{
  "n_layer": 10,
  "d_model": 192,
  "n_head": 3,
  "n_kv_head": 1,
  "head_dim": 64,
  "d_mlp": 768,
  "vocab_size": 4096,
  "activation": "swiglu",
  "norm": "rmsnorm",
  "norm_place": "pre",
  "norm_eps": 1e-05,
  "positions": "rope",
  "rope_base": 10000.0,
  "rope_fraction": 1.0,
  "qk_norm": true,
  "attn_scale": 0.125,
  "bias": "none",
  "tie_embeddings": false,
  "parallel_block": false,
  "init": "trunc",
  "init_std_qkv": 0.0422,
  "init_std_o": 0.0,
  "init_std_up": 0.0422,
  "init_std_down": 0.0,
  "optimizer": "soap_variant",
  "lr": 0.00832,
  "beta1": 0.95,
  "beta2": 0.98,
  "weight_decay": 0.033,
  "lr_head": 0.00877,
  "warmup_steps": 146,
  "schedule": "wsd",
  "decay_fraction": 0.907,
  "decay_shape": "sqrt",
  "final_lr_fraction": 0.02,
  "batch_tokens": 131072,
  "seq_len": 1024,
  "doc_mask": true,
  "train_tokens": 401200000,
  "steps": 3061,
  "dataset": "wikipedia_en"
}
Each number is 500 + 40 x the weight over its row's rms, rounded and kept within 0 to 999. Layers, rows and columns count from 0. Numbers have three digits each. The size before them is the row's rms in percent of the matrix's.

# layer 2 MLP down, 192x768, rms 0.163, rows 0-191, columns 432-479
088:571529509527426487524503515505487462499504445470492539519451556488460467509507488555467471566452398482510538487511544436537507496526500474497488
100:488536473464458422507520484460484489467519452555516566511530434496565472491514414437463495448424478540455528445490491605525495507460527495561499
109:485511471430536445545501470541484453522517485536513540555504464414499549522509491531529525503458466521449518402442507526435474409490520574467439
106:506560390499492401551503557486442578485518627548539427510487499458515494516502496524477443494468477489487489546446545502548548558480502522516568
102:496529517460554488539411448538507556486600433405453432505502526476494464507499433461503457466484511497509547524575489484428462530526471531452490
098:455468445491493446503513552533569543534596516608529557466560448568544483453619564459504540445530445496488516469492558491495520534465473515530457
112:512573531445511538524564488497461576469513545544520551502478458539500480470508511528531439470547527570406502536565459461467441478509475559487583
103:589485569421507527472511470466431484476498473541506485495460506543517510464475442502548486517496567536438466509509462456422524487523575489466529
097:515507561468537473559478473456504600537482517457494480507594586476471528429552519520497512534500523458492394436385518442464512532446510451551432
102:578503486474479516527479492512466472493477529495486517510573493430505552525495493478520528530463489493502394500446431512451506509502477551565560
099:422498554405449483529487511499490515495525494494513526539569508528518515488545458452514512466406537453455468501489449478462520480518529506496492
097:512395537486526503482480573511537434468538540449512524440511530539514549467499460485474528528479484512434451502485495502507502499516492476488436
100:524425544502490505520547454467512486474415474450566530481544497486521532465464463533516519538514504492547493503527569508485449482470514448518427
093:502457511465587518567475530532523502393447506535502454569579514471488504494448466456479509498476449497478409501477458468529561488566495512498534
099:523501492395477475502514531487500509503496521494474536484471519462443508457483481471474507485552539527492487497554518532494446533548532459525511
098:500548522514499452486515513478516531528516539428457548531521479489467492480519494598514515561492477554510515500585457521499416513544535417587482
110:471457555469420554561556526460511518491495489478518505524498426563597494496469416529468462529576530556557429507514524518493509465487486533504533
101:508497593444430539570531463556547473498517571411433443552461534453557506520493487540434485528467535486446498490440554525511554449574429546508557
100:522484459552506512458511472511529500550469501553498582553471527563455476460551501539468458478484517524510548537478510543501516443472489438410460
103:533532467500478515477512517529476481507579437470512532505547447560425500511517535572511503473510530441478513525525524502432440449566449505471465
103:500528503479532535505510451454527531556499560485521535478536528514470467543511452434462494501470539571421534481498455468493505511471446550491449
099:499447512486553456538482517517524464501506495454491526519475472461540436487528476503453502485484551487461504560531512459537595475484450475487465
103:488504509542477513477495486544566515509486508600453558454494540451502524504450529457547514493518485494481441462489572482534449509532481587463468
103:461386507518567420531542477498402462490509506523544511470535578531611526466531482507425510459486439434532504611563530502531490544573528540547564
097:487507526510517475506509489522426507513520574495497494454439552469458512486468480512553475511492457465499458487562543486475534524567513593515490
100:524529538458504563448543516479474445513518507539499502432555526555476516512421538465505472512535539505444460463494459524453509565490506546441442
099:513612547494525549570526522414507532485517501449422567503524494451505498479480521531547477466521488515482415539552485435515509460494564466501516
098:438487466543580558484453533443469489542542549434492539533464513549439513451511495488532514518532492502488421535479493502479432510483498468541456
095:542467506532571560474538500491371508563519470470506577471494482486490458489463460477539488450508512522437435446561498459550541492523487510569514
099:535506476541481491486475463517529505480480541489533631549493457492490524474478532508529510444522487488471494441445465593537477544460476459487546
099:510454476500502460471532543495503545510479537470490496539471545410510433412475508586457470489417528493520504555484497470444533423467457476486457
108:484467527502549527532473517457496511571521549521527497542502492543484518514540482542574477475463572479481449476453497476531498497463551461513524
093:537526552463458476483520542487540515543480527505487549494536517454552483475484504591474489462507536475536531536542550483476521495567480506525581
106:510547501457422517484540464463488493500589530461529535452550454529497537454505572481609491487538524412518477497460485449499471448457529521547539
104:480535462457482442503489490499487487546510502473536534512404476447536546500485451498527471508530511420532574491437553438491493467512506464496543
099:508427507527467493512521478524532549553523549490523536537486513518578438475522576465505533490460462456458451518520490509535498471467522454485444
100:504463431467553489494486519490468476561497450542503554510467492512506414470530470448530492506431407541482509561502508500433474480532473479494501
099:498480427545466479528460563466404583497460447465464497505453550560475566571515502506503521593565495472515511448506488507469538458477559508510507
097:448464555433538531421491439524443529516523513514529487497483444455539539521467469504502469505469514576508500459592530513496547525523513530520550
094:473498491479471545504514462453473475466420477537552471513478440463489518489531538526452532463519498567507516484490529438498428496513406466504504
097:494455540478447508552523458496460489506508491539544457425502512494506478481460456441493575509516440490487490495523462491482500512566435529508452
098:496479525417497467517474513477444455461487490490487555479545409439492528550567479510503601521484485485533427436508502470540508519522422533560466
100:474524521444471524482476442476469457535492508555494600449459415457528381432508528503486503516549452542488505497482532570438535541481503477510519
101:457511492549497498499492540508479405543523537492511448503488525530476476364471499533514482510509426521498448575523494557453526518504531445514500
099:510512524484523490485453490521463469498470478556453481468559466486502489461496592527443498471453545517518461511545492571431480460491470486457495
092:546446440527551500531457600500455497453574558512445502495548448540457477502535482451505512601523560557518573445545523486511495468501451505467448
102:525488439508484483545518509563520565423509403470436440517456433519530491524526496528505492553514461503459517570481592463431527454524534485491519
104:398480558535545612516504504515483449485484500492565458506558487539495527508519477502505430563499438466555445498497503527545497464486488518470466
107:460516459463502483528503462455499476516502526496443479531494558504535490463433489530518464473456556500500609484503470518547529548504492539572551
099:524502450453496486511525510494545565476448518521519496458468526513555473440460513457502450468569493429569474547475531496506489449504555522432551
105:573511496537536544485471506517438460502477540495546468537481463544462579487472573499476480556507517553475557513558463614483534506503490409479508
100:545497513471598483445510525424444521488449480491395446497516510505453487533469542486395504560491529478465552546513517531472511501572512461532512
094:548516546483428490514510519503421481478513482462499502514556550521491491503483532496565502527528453480546501469437476534462478443460477461519486
099:507463539495496484516529498453547549545517484584555555503477464508564489449548445508518537446508464483524459461530523474549462434552487467513503
098:445512532434452458523456454544509450461531540553542567492547488505420471522516509534547560506560485474472535494520506477583516494498431516418441
097:531543499519485544514572478588536508486525566501471470484555512513468436505532544587482491569513487524508452479500493496576524542503527518482509
101:459490543517456470514468513500379462549563462467516483515470530516489446511535505483510543553476518425511445521503455506482540522515449495558476
098:530492521597515507500535481539510507521458469513495523509527444532470487553486550466531538548555492482483525456476472481457487470497452406522486
117:459542441483465434456463484495518445486538494442520473485540509451423587537530428529453483491517473418479531470475531425614469477435426527447462
103:463421505563513541512476432511483471486490541487533523497506560562490457548491528522554484541523498525518476493491455532437439601458520527494471
099:523473515564511473494493533487481502519511488542435495578444473501473494507472519498461520544451525447495523560506527482552501465493477461513493
102:595561543569491586486502503525523500499478513604420587511442480496533529502521459491486540540485492537458520468513460485496481528453505578496463
093:539481547489397517492492492562521468502508479604566547476482439508507425472494549537460469438519499551542548405501483503581499479489455505497538
107:470571524505485529526530473472501500483508459514549544522451499516476513475479567488528592462525557441510515461521464464457557502561571471490442
101:422520455496492470458523541521529500577523455437521567517494524545525501512491496459529493435469475464561510529464462521437548458567511590496532
104:514461565524561501569504496570535426474510467477495518458600505550549521562521475471519510562499529442552487558542418511494430537452567577456521
100:425466522511528528494446465570558472510505438490512536484486537473476508457500500564430546519493505531539475548499522524516521421474511558526460
103:491520529470528479512494446551468487529449488407478488465483517540555533578558507514530450459537488572473499554521555489509502516549507490475538
100:469555427517509515491420517506546446526520524536521502475417494444436434492545509506527524552557409528446525488537470494547546574423475508474536
092:448447506525507533483499538521472558504515512532502478507470483484490503462528513577483527573517492559511471481488437480566482520478463510550511
100:501553512513523533487454454449506540460562526492458533530533554491469512515504449488488549498551459541654489507499444453461515593531457498526535
102:536483551554527494507519533453528458512518462501522472514428474462435456518536494539514536516493501532501472442516493579567499469487504540503469
103:553509528558452507570521452530456479562472542473494472451511547549562478509512471479537533455526451458485483499519506473457521552489487500499536
101:542559512502435491497543500496555508479480459480640515483497512429479492492464489506540429456453567442561440481450505446547486527474494515499499
097:512498480474478506462489495519541552480554561489486570473513472513510532533548490512504562489514484512538471473520429522541485479530520483554582
101:529554488475480462456520451498563438489536462506507455424429493511467483445450406492517509466486511484496444530396523545498618464567562534458520
100:560520495486446495554430509574522552493471427575467547544467545501545479456516499561427496521558441519497413464458520487537563480535578528481534
104:487496546491516471511461558526527442365496561488524557450513496501476525418436503469442422512488504444468522501526528464504553525543526574534468
097:480442473508467489422470559457530503528525401509470534508446546441478505463466477523493509468544466491444491473566515477457503470512488473533509
099:467521442436481480487553500469451546437505543443498445524535482484520485449470571502504475517457476464491552481543456498548546460408507510423487
099:514478562540570517532492603544519536531498444544546508524488489508500485434504531454529497484526542467568461492570450536438489580417499478502513
092:460506510438453489495420478500490515543484537479423542545556450523534536582483473451548466517455491453483485489576464496491545492490498568470513
102:475409496463563497485530524504458490532418459504499556495428526517476432478417464505481482441491446481510528568541499468525466522530551559506489
096:507444566477520536503557512569453430443447485474592539490474563480462503498530489493468445489536503497520484465520500507503491542480422469468540
094:465471467524474490504487548468510476536509491501414528443473413440533467521514540505525522502429475562501488553488462471420522514558543572441467
102:524463525496490434478456517481522494460502479586478472539510498489567543382518534469579521550509528483561441582445506551474501467547528540520502
102:550530477559610477470489481528539513451490458505473512506532516537568529535555535542501486453544436473582516500465592485453435450560519443490495
096:497500529490452506496446472482574484454476525561480467491531466537607450432485499451495568463483519542465493529513531508563494469501547466502597
099:502507521474474453494539539432589522452526489437550510446505438444501474470436537530493485469528447484568480446462525489489446495469443536417527
088:480488497530505560548465531529565483505455485470382497501514520541515588521497555554541496498447489530499484483486538552430413442498494507480482
094:436539491501506440501471500450472511507539444465468481537472511581448521541537516441510509478485501496491472483428497524483465463526452534521517
092:465536474534498466562455534463565497485488497498419513548475475427511456463541521552501452501442475466419473427445548530507487449427515425571518
103:546479558428516525517507494483541520486407421468391473535531555444543467499490460489475515527465565484452443461535561520499492509517526463527483
100:465442497516517529412482506517498490453466501495495455532534611500506461475538558493431408482488475539491549505571532460498530505510507517433487
106:480447560474546534543545505471540472520447491513483520525447430587564547471545418467523452521509477452471500517496577470504504508478524520438560
100:506494495543491469517529554516508522514417514507517467460491506494502532481486496461521448527506502542466478423496546520520517475511547516463457
104:583426436545565551462450454422503535514451473444411535494507536506551440521509488481496460502549436500548575469563506513467519553456565511546528
095:547490566463472485460534431483521478526463427514408517506509541473526509483508464435410471516486497478523544450455508454469519436545565513464538
106:522499532500504509557522444478485481500544464479480432480485575509479529524497505490535510501484535429500485453527464440507466536447515533421447
095:455536543498490455562504591557481558484469479551437470507515526458515522481511501532565535498546496488525457532570505544568450558472537465455533
098:497479476558466561532507517483488441508452593495559484506532471527492562506529495493520500415538467466474468519553483465533540537533538546450568
103:529532538518481537519478544518475446461456512568571514418452467454538555496497483598483449470484487539490473466467508522511486531506481521483541
095:489600500479485536479527490459596524448455487536501505518454517504473410470527529483573499525534581531454510504506543452488443551521518597472492
094:426531483526490482494503503470484485446556421514456446515535521480446509535504550489477514496477515495550509512584511554401471585495559462419466
104:510475482502581461507503496427464640514456496589441489494442489527495519492555500562485548551465502495573513510582578534460544472463507517477556
099:483473550499462481400457451491495531507561494534536535470445522564457480482510527465447438503568525511517531507466512488503498527551467460492511
093:510507563530475521479459534470539526463548502478556491501503547525457413613488497523511542531475493521557468463486485500507534494523494502498496
098:406454502489557569513467506435508483490561452544407504526564457497496598476505526534516532460548516481547523553533451509530541545502556426497495
096:537454555531473480517477510471507491512554430519457417469493552501498447446519494514486530479547432483509458538509476391505573419533560540511578
119:499473503511471501605504465498468527423511492469535533569478535451565506503535487497490448440475470468573489536501451562458482477551510518533577
092:484546530546455539506497468549528459510514465469523450495491497511502582603492459495472535475538527498516481541543480489506518524504459471493545
097:501499476514452498430499470523506444627514495568544501481513481567469441580463536501518562488528535461511551498495471503519430514450593498558524
100:478503445477514431521505433559528510542582553518510437483454512477475524509398474400597449428466551497461568470434505485522554493470483469548527
099:508449527539545418499541500452467490454544451535504496503427468519523524463514452470447446485462515541557488583513482516521518439518502567476508
100:460487440507486457516477522487516499564535511460535506564460530559467482474491497565467470558565511524458546472509493464442417520504502514408483
095:525440435569428596486507488479450555563549548432502494467447600573566440470484438472439455435453501552506447503528500471542539540490494475587460
104:482530464483566599508475514520534479500526544486501470507509510536433531527506539474474489477542553487498540523525555538473539500527525482445476
091:465494475494580487459539559427496549526532530521529472450431475499443467558515451404468432514554516533495495514502475506517515556510460439491543
096:451525519511475552551589478518543518500503511522500470482455546538563513463511497445555566433511537520474434482534582524470469463451567440525446
104:449485560512507489500415457503521481589521522484476469509495514499536539513461442483509452489414492462467536495533476533497460482519501479434542
104:494565384528519471513574498444519486531463457423474530429529499499556471453442505468465480461500479450615524574541468520487481566447479466540526
095:483512485519490511499488500448494516485515449470479500475461560509513498513478484472464517504500513488507476463547536500547540512511505522528487
099:564543521498564510451560528485480588469573510498533439446510483598476496521471531549545537466538597540479472527480524489468479437500497512580512
088:481439520493567511486557534496565546541426546528466582500504525484455498550518478460517531456538486529511468497527473475492475555467499466507481
100:472443540550463515498513488450511522456500466502517475487493547515555511437529489526633439514506540466507485486571450561524490455507546484580524
113:520458468507489486478432506510444525520547507519490592494526437459482464526497545633471470507550481553523496541531541489464523552404491430455499
093:485449490527508497470489522476529565508523456521511446542451498461485506522537487465412502537455518535498508427439505513516497477535464509507444
098:505488527462478482554474542545531534469446533519482495499473535535584438484576509523502525524467513482579524510496505454454493487501429519484537
099:496522464538524539477446558468470492562473572493476520529571533521462489500437482444525420499495504531555461593538504417587529464492558480533509
098:411467495406503549508446495446486490522495466500477464476475484482495499537481522550444490531454569460543470475548514555467573462485524557474545
101:422501462519584452511473524444420470456459473398454438461464573497503573525492420560518458536545487470536540515528494558463476486469579460504520
100:488473521468493443478449557547553551447505483474492523505500505482544479476521476500414508562519455484456512522529520529419546526507426513478465
107:418502487507462466470508549556444570559486484563573486501496569467505501485445578473482493604545488446500490490493515504532511579461502494579573
098:454463452493517556477473505515565565486511507487489516491488497503494482515475446462486507486452453493466390512407514437491392559532464460493543
097:536430455479461509468479522476513461515473478485462482489561482482552470510438454512535479515565464516474450495460537515542540478495473476504513
099:495526426508514551459520549466545568471540557545523516568493484456452521580542489448495452509483503458477610513527515522443539553539598442477528
097:566486557474511542491465518477438483491539510530439481522487501514500524488542504431475534475503454579471452487499429509521483523540458509504478
104:549526483530530445478515469477521506564517447477499511498421526479431472518446445501507544465439440471593478456567425421492418533471528480458497
113:486510570537516552490521555497574513482489469477517541512509547423472532559528537505507544421472500521466437479513521450529384475487623600520480
103:460428472508536478504523528574421522473532475495504505500523504552476465456551525468451548411479468488569531482491536496473441502525479525473513
103:494518492499503530520574531530430510516498431436483583457459507539517513536479550536481448487535545465528498411608533519503425443492459543535512
099:484542453408512544453546446506535555464522540476500511537516431436517514475414508448460545450465523488495514456476560549526418509451487550450493
093:520537556508499472513542535498534517525504526463496628532549487408505463493482490545448426506558488495555531427550442522548556522428472521578479
095:439468516463519464516506457504466505518487461482451465495577568536451481440492473490478530504493414513463475546569535466449454439503553541560487
098:578500536523509541500491492553489489503536515529520575457519403467535523538466477522437471548482481453498508526477489522495480503487511529453486
101:556509542522522446531524502551499451491560442455504488498439455577530529518564477525455522420528474521472523566525514455462509456566499601419521
098:520510523447481479479479523521473534519516516555502508480476524493543503592556520503565551524563505469519505492497543492522432540532537469528523
096:545503506395500547536492543525538452479433488394515484518521488534591476483491512515471523538515502421476535469520491486427519525532570518479528
103:440488512526519596542562513453440469533487533494435515534530457438492518516500455506556564456506544478499524539443472522422510523521552555492460
101:608445438452599544503584496471501491413512491496509515571492497470543602514522542463535522475415525526441481498567508552507441464524468519458521
105:488500496453564538519504509488449557486449485487501520482480501491465558569519525515529478437498491546535539486420534472576531519495564458523506
103:520513578549412500489502456528506505567548444444528493456480493539555478585414520525551457559534510505491522545501402457471439511526451536545533
098:460439529442524539458496525521500474491526561485507491479607520497474459577564497456496524487471507508514559473481571497411458490521519471459517
103:500510561474490455515510547471457467486477508477531497535505555497429455541477485539490539528485531530471452550501426500468453444533543546526469
098:506407472426460537536516487497480530415578515517413507500556514444610510473472508482476596508439555528521550483517517528428475464473452530475473
101:534429480579491492470486491482516538459494523518491527505503464533423517482527461488585510488496547530586487570577467520469528531457432498392577
101:479531491503513526531494497491561495497508463564575525523431511556473497521461409505577535367485505457465471469568466510508452521529427453565451
105:543431461454467464511524482495527488493486458481428508486475618480557548499447537499475492524561612503484593512475434535471491543460558553518501
100:500486523490447500471523471536510549503519587456472519465402530496551534512480501562453389512521529482461539455500510520473512515483421522497434
098:506588423558462460520417468436490472462500570522570536559501574573459605482466500538580527440480489523437566497540491410578467505505558410578481
103:491493452494500502547501526450454473527510474540531535547432516506588576517532454495552533485478478482436527549563552559451512520470453509478502
107:508486508428476528498501573450434557487482523458483465493539510497552498523492511469515446503484516506516574478527568501480467546473555457515503
102:531512502543458478483558597482549551449542494535574471500522531501492465528425520492501486537562544506544531485498457488532503506528443440455506
099:510497468580471524510539453500508461508568487495465494506510522554504478488496562578551508460515487463491460485456491395541483551511434513504458
102:550501529556532564500527554534513556497496443510544506459489516545473504478499494505458480419530418543514555494507473543504538509504529487459536
104:527493553514417550501498534565443472504544491494528538457444506572573486521569479491481471484529504454479466497491420403563504465472401505457513
103:502451492486463452544510492582467480528407542472477543482489533464527446519546501564521471515547464580524596505467503521452515454556522439489571
104:475467487489529485505473497524586462554465507457485500462496583518551562539451454488534464502441583522466575519538514427479539493559453545522521
101:444458518452580573471484507426479482578507470499387420492549548574463491520551466465503502536541551433487510562441439545494517454475581561551453
103:442502481510531450443475502501464461466541488515511473505513527518528496445483483548464548506494479442521505454499522504571496488537538469516499
097:526517524489569588491532522409466447464488472538524579477512520569506502488488465464512499402480403517446459432496480517531610479481571469481517
110:451500503528500517562520452471478527531517516486584503506496530561567491498550503481521476466458462497476507534545589520487492542525521553494518
105:518510403541545449517456480506504520484539413409506457488499540451528512485540515509507466519521487483511481489431562517486503448467532502451493
100:558500524498493496490487528502501520409482461498519446512526479493524491586552558519484498482472531513603486587445507504452584512482535506471532
092:547550411497487456472548493476528504489449499501503499504506487543568576482471480556449497537472501522496506460480500495550548536507484502542465
098:472518551550462458553478554484454439474469537492487448507528451525564517481481510545517554494483504486528471534511467456523504483610500563569556
098:502438458491536537467497555555577423487554487515488505527518489561510523475458429489458438518434453479527545467523531539570627433582487480480499
094:526522470415519468542532563582426469491458571536480518423524506500566461509492439474478558489477464529467542473558517508445516539506559486545558
092:548549491492544508545470544498508524510533504495465579484482529437555551472537526494465448470489521539512483460506485482541523452552479459538572
103:633458457472489544527463502484513578473488521419519529549487512537579410511476445544476453556481555514560557547514498475554549503492550449522539
100:457457570500505549510496528468517517506486549539429576528562466571596432572516533573561515503581516529423495527501548584500503544539496472453496
093:448532475547502414529478509434530435501579502474514502490613525508520478396475505487553565557506542453513428489515501504394456496537533509530515
116:539550505566530489501493485432513466504476459509504589477449514535490513474472492477555462442438527439526501501555502471508498532501531496498479
100:520480550444574508520466553552472451499374510510513508449532513545543480459547496450526506460530502475522538401530436549547488551524580424522555
103:550574551447493484514527475488549469486533483497455534484550558474544429523529569613479441512492575490447476491442451512444471498540424480514540
101:487464531495480513496496523467479443373441487532543558532526459547566469411562440489531554457506449499457524512469482476548530446502580475548445
094:576493494510518424471541502496560484447476526505515460489470475603557470445437617511549456430480577533447504506457534583459457420473499450532462
099:503462415490517501515467517496511555486476560509504528485555518539525504539545508590529531501492534476476518472518521517484576485428462486510464
096:526442479580468505470570482553526486489459536493423513471479530513553485494541488543504522502516448525526499555448522523502568517484536518503525
100:549514483524518468519521519549484526463495559517532493491467410527546546463561443430500503523540520520544539504463528479566496535418481529486502
092:510463518478511534555544530463476495511486529552483520519494613542491585512509446508398492524551469451564503461542475472531486489493503535519486
095:500469476507494616479540507502479532411543466520494461483545574378470549530554513563410562457429535505536476431568505471479592490479468527498490